Part of a small language model's weights.
Size: 16 layers, 4 heads of 32.
Architecture: RMSNorm before each block, rotary positions, exclusive self-attention.
Training: a variant of Adam for these matrices, 209M tokens, 6669 steps.
Each number is 200 + 40 x the weight over its row's rms, rounded and kept within 0 to 999. Layers, rows and columns count from 0. The size before them is the row's rms in percent of the matrix's.

# layer 6 MLP gate, 512x128, rms 0.0905, rows 269-277, columns 0-127
107,230,234,153,217,220,172,175,230,142,218,113,198,136,185,261,166,181,277,259,250,189,82,234,180,212,166,265,143,247,168,177,242,219,232,190,222,136,211,124,216,144,212,182,193,167,230,121,236,255,160,178,268,138,203,244,196,204,167,236,199,203,164,179,170,255,186,206,173,229,205,232,221,205,145,275,184,138,214,168,138,210,196,218,239,187,213,191,183,181,172,206,124,165,151,231,178,188,192,179,146,198,221,210,232,275,182,247,119,138,213,179,278,251,220,234,203,181,246,263,150,243,220,174,227,189,205,222,250
102,132,241,178,167,225,180,235,211,189,187,150,229,290,175,236,231,208,144,212,170,162,200,254,113,172,200,197,201,146,180,172,198,207,231,181,139,141,184,233,233,173,136,188,182,229,211,175,186,236,121,116,174,175,214,227,286,167,151,135,127,196,190,275,231,150,201,193,129,217,214,174,159,184,241,190,197,276,193,176,150,179,197,247,168,206,264,209,179,142,145,219,250,181,190,169,193,192,225,241,209,155,281,185,210,185,221,247,138,188,283,221,123,240,250,201,272,248,169,204,156,179,266,144,197,203,175,234,222
098,250,192,265,194,187,195,159,260,178,203,203,235,242,247,223,263,184,184,180,165,274,235,173,194,189,244,179,219,170,199,264,243,300,222,135,239,158,200,235,161,228,147,171,116,261,183,140,167,228,211,195,201,103,191,261,133,186,177,193,229,163,221,167,148,297,218,240,179,255,180,240,235,244,202,221,212,156,212,129,197,190,148,235,203,154,267,210,261,228,154,179,231,199,159,133,167,258,188,267,287,230,183,160,203,212,244,240,234,205,209,246,169,222,207,238,223,203,244,245,231,226,174,243,236,240,187,172,241
081,224,146,180,92,225,229,239,228,210,164,214,225,256,119,222,219,284,183,224,190,228,144,256,294,254,197,226,244,213,209,228,223,236,161,237,177,169,186,180,139,111,194,198,195,226,186,253,184,167,192,207,168,150,179,171,226,189,163,157,205,214,209,254,227,150,195,239,170,301,159,209,145,212,241,192,160,179,236,229,201,157,135,247,154,232,207,144,214,255,284,210,201,226,257,195,176,202,244,178,176,195,242,199,194,219,194,233,266,226,150,171,182,174,217,295,202,190,303,162,201,190,233,281,236,215,204,205,136
097,235,237,238,250,168,191,211,171,242,171,254,213,203,182,191,223,213,165,216,204,230,280,170,122,250,205,152,265,155,238,234,180,191,188,224,243,180,231,199,195,205,208,196,254,227,178,171,137,177,193,283,183,183,188,179,167,180,199,198,284,187,291,217,191,298,256,178,194,233,141,193,291,188,235,213,260,171,254,143,280,199,248,167,158,187,121,224,224,222,194,200,297,160,157,232,190,219,206,229,288,219,153,239,215,192,219,252,196,258,142,118,196,189,202,196,238,199,161,272,230,258,176,186,221,228,216,259,176
099,255,282,286,189,156,209,139,210,262,276,176,248,161,218,231,161,185,178,192,238,221,183,146,173,323,192,204,127,179,185,221,223,290,197,253,175,187,217,142,198,99,201,139,196,164,125,180,163,201,189,166,217,141,175,137,201,180,181,223,255,259,199,120,180,203,208,175,189,261,247,252,193,166,176,261,192,211,167,166,194,205,221,184,272,129,255,209,126,229,224,204,200,194,274,182,229,194,235,200,160,211,199,245,187,214,235,214,155,198,195,164,258,180,251,245,230,193,259,235,159,199,197,187,201,237,201,214,176
104,238,213,200,265,207,202,213,166,184,168,212,185,209,180,176,283,171,184,245,201,172,257,236,221,118,172,308,224,227,166,141,219,230,197,210,107,167,146,204,158,223,197,196,261,200,209,193,107,233,127,254,168,216,209,179,233,221,213,254,183,205,209,114,225,255,215,242,171,232,197,186,218,194,233,227,145,235,149,255,297,212,173,289,218,281,197,210,194,228,217,178,262,230,247,161,207,190,158,256,176,177,192,148,199,218,189,191,128,191,275,186,208,180,317,184,264,192,237,207,199,240,154,166,213,234,203,194,216
104,257,184,254,187,248,215,181,130,221,211,232,202,187,202,106,222,205,158,170,245,195,214,217,190,149,172,225,277,167,219,158,229,225,158,172,241,243,207,150,216,215,183,225,148,239,213,130,79,218,154,209,208,193,182,218,225,164,139,230,240,123,261,226,101,170,157,213,175,196,239,169,230,178,209,195,112,293,193,184,291,229,192,277,172,216,148,237,207,204,197,192,219,157,179,195,205,195,209,213,129,203,311,192,213,189,151,210,187,181,245,237,216,209,283,131,254,135,189,167,215,222,169,208,204,210,214,205,202
095,263,204,206,251,194,143,207,228,182,189,198,212,237,229,194,161,227,204,116,156,160,166,279,164,190,240,227,219,302,181,199,209,247,216,121,199,195,100,150,243,222,227,158,139,240,237,176,196,207,208,208,171,166,182,189,249,286,196,194,199,152,263,176,123,181,120,179,181,186,273,139,198,201,229,260,257,263,294,188,219,254,143,232,140,175,187,217,220,147,216,186,209,156,237,227,206,136,171,304,195,193,229,219,167,255,208,194,218,235,195,185,148,231,233,201,216,192,185,225,219,268,161,194,211,212,225,141,207
# layer 6 MLP up, 512x128, rms 0.0748, rows 269-277, columns 0-127
102,245,220,216,232,261,202,162,183,175,264,247,144,181,251,207,170,212,170,160,154,162,263,267,149,256,132,212,138,229,150,212,217,299,215,216,176,167,166,223,180,178,225,185,170,146,213,187,223,194,246,187,296,183,136,271,217,161,203,151,144,215,215,190,180,140,169,206,218,196,178,262,240,223,146,200,176,233,275,178,215,199,208,203,206,205,242,204,214,195,219,127,265,276,166,250,157,237,149,228,241,163,114,172,232,118,224,180,145,194,241,176,222,204,283,158,165,232,177,230,209,232,252,214,198,248,268,211,183
098,162,210,175,258,259,257,251,184,247,198,157,229,254,195,240,159,215,167,226,178,151,223,138,218,221,150,169,180,218,230,161,267,179,171,246,187,152,189,227,224,189,225,242,163,168,240,191,150,178,255,242,222,231,248,96,256,160,232,229,189,274,222,261,212,145,202,198,233,203,259,141,124,284,181,174,136,268,186,138,206,273,226,191,210,230,242,287,194,188,184,265,220,240,198,171,179,252,216,199,182,262,270,163,136,226,176,217,199,206,190,217,252,163,208,237,185,207,200,265,214,108,168,209,185,187,201,152,230
100,255,176,178,214,231,158,235,224,235,202,153,210,206,201,176,128,150,194,210,224,166,187,235,181,221,242,192,225,266,184,198,133,205,235,219,182,212,159,158,156,195,193,190,202,233,141,236,223,206,139,206,232,198,153,207,144,227,91,217,248,219,172,206,145,159,227,127,208,203,276,144,175,215,223,232,148,175,184,140,137,175,229,110,160,114,187,157,186,272,154,219,233,159,257,194,115,242,243,196,163,215,218,182,231,149,193,248,189,212,189,166,157,152,117,234,200,277,251,255,227,120,195,190,138,189,155,170,156
096,202,163,196,189,152,227,141,279,131,191,180,119,173,202,285,164,166,233,147,180,223,194,145,155,218,221,175,262,216,193,151,162,221,207,251,117,227,238,213,237,168,171,165,234,200,83,228,184,199,166,184,205,236,149,223,223,195,152,213,170,193,199,244,266,236,239,262,203,233,187,148,185,215,225,240,195,169,177,195,267,223,161,161,193,131,128,308,163,197,199,203,169,199,194,163,227,169,169,305,181,144,254,219,217,170,198,273,252,223,237,247,178,151,275,186,210,203,210,221,154,221,140,193,215,181,197,191,161
098,217,150,281,240,110,215,181,245,239,146,222,271,248,214,254,228,238,204,214,229,159,268,249,230,177,178,245,215,227,239,155,138,197,171,258,264,217,249,180,235,219,247,278,231,232,162,173,169,186,275,159,180,183,194,150,228,186,221,143,155,267,229,182,138,246,229,178,196,180,262,203,211,220,183,195,222,159,235,180,135,222,180,237,220,197,229,166,198,209,259,258,211,184,178,197,162,198,227,182,199,144,213,209,208,212,247,212,169,296,287,280,208,205,289,205,238,239,139,223,231,163,236,109,169,211,179,202,201
106,190,187,189,234,209,195,175,284,191,228,220,234,224,213,233,149,210,130,191,223,175,240,210,180,220,162,257,153,209,164,158,244,190,108,83,215,209,175,288,227,187,226,176,163,142,174,183,177,203,201,110,235,168,191,187,161,229,185,118,287,222,208,161,206,276,186,179,161,209,131,237,175,107,161,222,155,154,236,155,209,191,155,181,206,200,204,176,233,219,199,190,181,106,196,245,195,229,185,272,255,213,202,207,223,146,204,97,135,161,196,190,155,216,247,212,221,212,205,195,150,245,179,210,199,149,206,286,216
101,188,152,168,188,184,196,164,227,152,125,206,207,187,219,152,217,236,209,162,196,212,256,210,229,219,210,228,257,246,123,212,218,233,191,164,156,212,184,172,218,134,218,129,100,302,230,222,223,212,211,208,200,184,126,192,185,157,152,265,243,173,195,247,171,196,248,227,226,231,192,207,195,219,194,294,230,200,194,165,191,204,83,118,175,264,233,185,199,204,153,259,249,129,287,229,237,229,220,203,217,166,231,238,250,115,154,147,145,209,215,204,152,214,209,173,192,245,144,219,231,195,160,210,277,177,172,166,174
095,203,193,106,235,166,184,141,158,165,110,178,317,145,169,203,214,173,159,211,186,152,227,213,233,214,188,258,186,167,207,202,215,218,186,264,202,217,208,197,201,208,213,183,161,173,211,245,121,164,135,269,225,162,221,220,160,181,236,204,202,264,235,197,258,186,135,185,209,205,238,238,168,207,110,205,218,214,187,222,157,233,190,194,154,255,168,193,214,238,251,175,187,216,147,229,210,204,266,164,248,187,265,134,235,213,222,197,203,251,316,152,191,202,186,293,199,197,118,199,158,176,243,165,175,149,267,233,255
101,202,140,198,138,159,280,246,219,212,214,185,186,239,175,147,220,223,252,214,212,239,270,224,183,172,188,166,222,211,202,168,205,193,185,162,140,232,205,115,261,198,223,205,133,172,215,172,141,163,186,179,162,183,149,239,185,234,80,193,178,202,202,136,179,228,254,171,196,192,162,191,104,210,195,234,146,167,175,257,238,165,156,209,209,195,269,211,220,206,194,147,250,250,224,138,184,235,167,226,153,202,205,206,235,203,249,148,266,200,207,232,218,244,144,210,283,235,215,131,260,219,163,145,277,301,232,229,223
# layer 6 MLP down (transposed), 512x128, rms 0.0754, rows 269-276, columns 0-127
102,222,232,196,145,234,192,237,200,207,225,206,188,219,239,186,193,171,235,195,200,161,163,186,189,204,152,224,217,154,253,219,238,216,215,238,247,159,176,297,206,217,221,119,191,300,185,203,206,288,207,196,175,183,189,194,129,158,174,116,229,175,109,137,176,235,279,171,202,259,223,157,222,161,263,255,163,210,188,235,201,220,194,202,162,135,271,179,214,228,159,179,165,197,207,167,202,197,197,207,271,134,236,227,149,265,193,280,261,228,225,185,154,165,249,188,199,251,129,181,270,247,247,119,207,240,189,156,156
099,240,198,134,174,228,203,176,242,205,208,183,188,247,140,215,180,264,200,196,169,140,78,214,208,225,198,252,193,226,198,176,212,234,233,200,155,242,201,115,224,189,224,224,126,206,219,295,173,177,179,213,152,236,199,128,223,229,172,247,194,193,270,134,186,243,196,220,183,191,249,192,190,150,258,210,224,192,232,229,264,239,98,129,217,212,226,187,198,156,228,161,208,184,207,168,192,251,147,254,198,206,116,236,177,190,188,127,195,190,235,151,174,259,189,200,259,234,231,141,250,124,213,316,176,205,202,199,225
101,202,146,135,200,165,206,195,216,247,216,161,152,149,211,159,79,163,166,247,229,153,167,222,215,213,189,179,271,179,167,203,117,176,191,228,180,186,252,223,287,165,165,204,200,245,255,225,134,209,159,210,179,261,195,224,192,206,291,201,270,233,184,256,194,197,213,237,167,224,211,232,204,177,175,186,209,226,206,230,199,183,204,194,186,245,247,148,170,196,210,238,198,153,225,186,288,236,281,244,188,126,191,172,319,247,162,204,231,211,101,172,227,214,155,148,229,204,229,193,169,152,225,103,196,227,205,170,169
095,221,216,232,264,218,243,175,199,125,307,159,169,193,270,122,204,214,210,186,153,160,228,103,226,186,193,170,253,243,189,179,244,195,190,257,137,269,253,169,233,265,217,208,256,157,146,146,166,232,180,264,231,219,176,201,165,255,205,226,236,166,150,213,242,262,199,217,210,180,170,187,253,212,235,227,265,188,232,192,177,186,217,160,262,211,159,206,190,194,182,280,225,191,109,232,202,321,205,196,220,197,216,223,252,159,195,193,172,203,227,194,198,253,231,142,196,203,164,196,240,145,176,159,273,158,218,215,145
096,108,166,192,232,162,250,192,192,223,285,148,210,256,169,228,282,198,139,171,230,206,206,179,175,174,211,158,131,169,226,238,148,174,245,183,231,206,190,137,221,216,185,203,165,129,187,158,192,186,105,169,196,190,263,174,187,147,201,294,142,187,227,252,181,162,260,187,194,198,227,168,242,216,254,254,255,260,158,245,225,136,218,234,168,181,218,135,190,182,163,203,213,267,207,270,217,216,147,151,202,203,202,187,215,165,200,122,240,228,190,140,202,190,211,160,162,233,139,112,167,144,211,239,229,243,181,170,250
106,199,287,216,96,163,194,171,194,243,244,139,222,212,133,195,194,148,168,195,199,171,109,106,193,226,102,174,222,162,241,242,202,228,155,211,168,229,239,155,255,194,182,249,259,199,238,244,125,188,241,287,158,244,174,128,190,219,187,232,212,211,189,174,204,198,258,181,257,178,208,189,236,234,214,153,166,284,178,206,191,184,192,181,159,157,252,231,154,238,158,239,214,201,203,144,174,185,203,186,199,206,197,175,220,229,174,217,181,288,152,234,174,179,200,191,172,151,221,172,149,266,183,274,115,253,228,186,183
102,221,160,187,178,222,166,204,235,154,230,231,176,250,187,196,203,196,208,171,182,230,156,190,248,122,249,262,281,255,155,224,226,171,216,262,169,171,176,198,231,244,278,205,190,189,177,220,126,260,245,132,266,197,187,201,173,202,206,193,192,270,235,138,222,148,289,288,177,213,294,294,215,175,192,216,199,223,230,181,182,157,158,184,293,182,177,132,168,241,240,192,181,237,244,225,210,212,212,183,206,247,242,153,227,197,257,176,138,225,223,163,155,251,243,180,161,208,173,168,212,229,125,183,248,259,239,245,210
097,179,204,200,179,250,276,167,197,222,232,236,218,198,226,244,209,266,178,232,157,178,241,208,155,213,199,256,202,192,138,204,178,170,162,170,194,122,187,193,221,168,229,163,141,183,146,236,219,234,187,210,219,228,257,198,242,217,117,271,246,183,194,180,236,197,230,237,183,184,200,230,257,212,265,147,77,240,227,154,229,208,264,302,178,163,190,188,150,159,125,175,205,260,200,203,224,242,195,189,214,181,197,321,122,176,255,171,196,144,206,136,240,190,189,210,168,146,269,120,178,157,237,197,156,187,215,208,194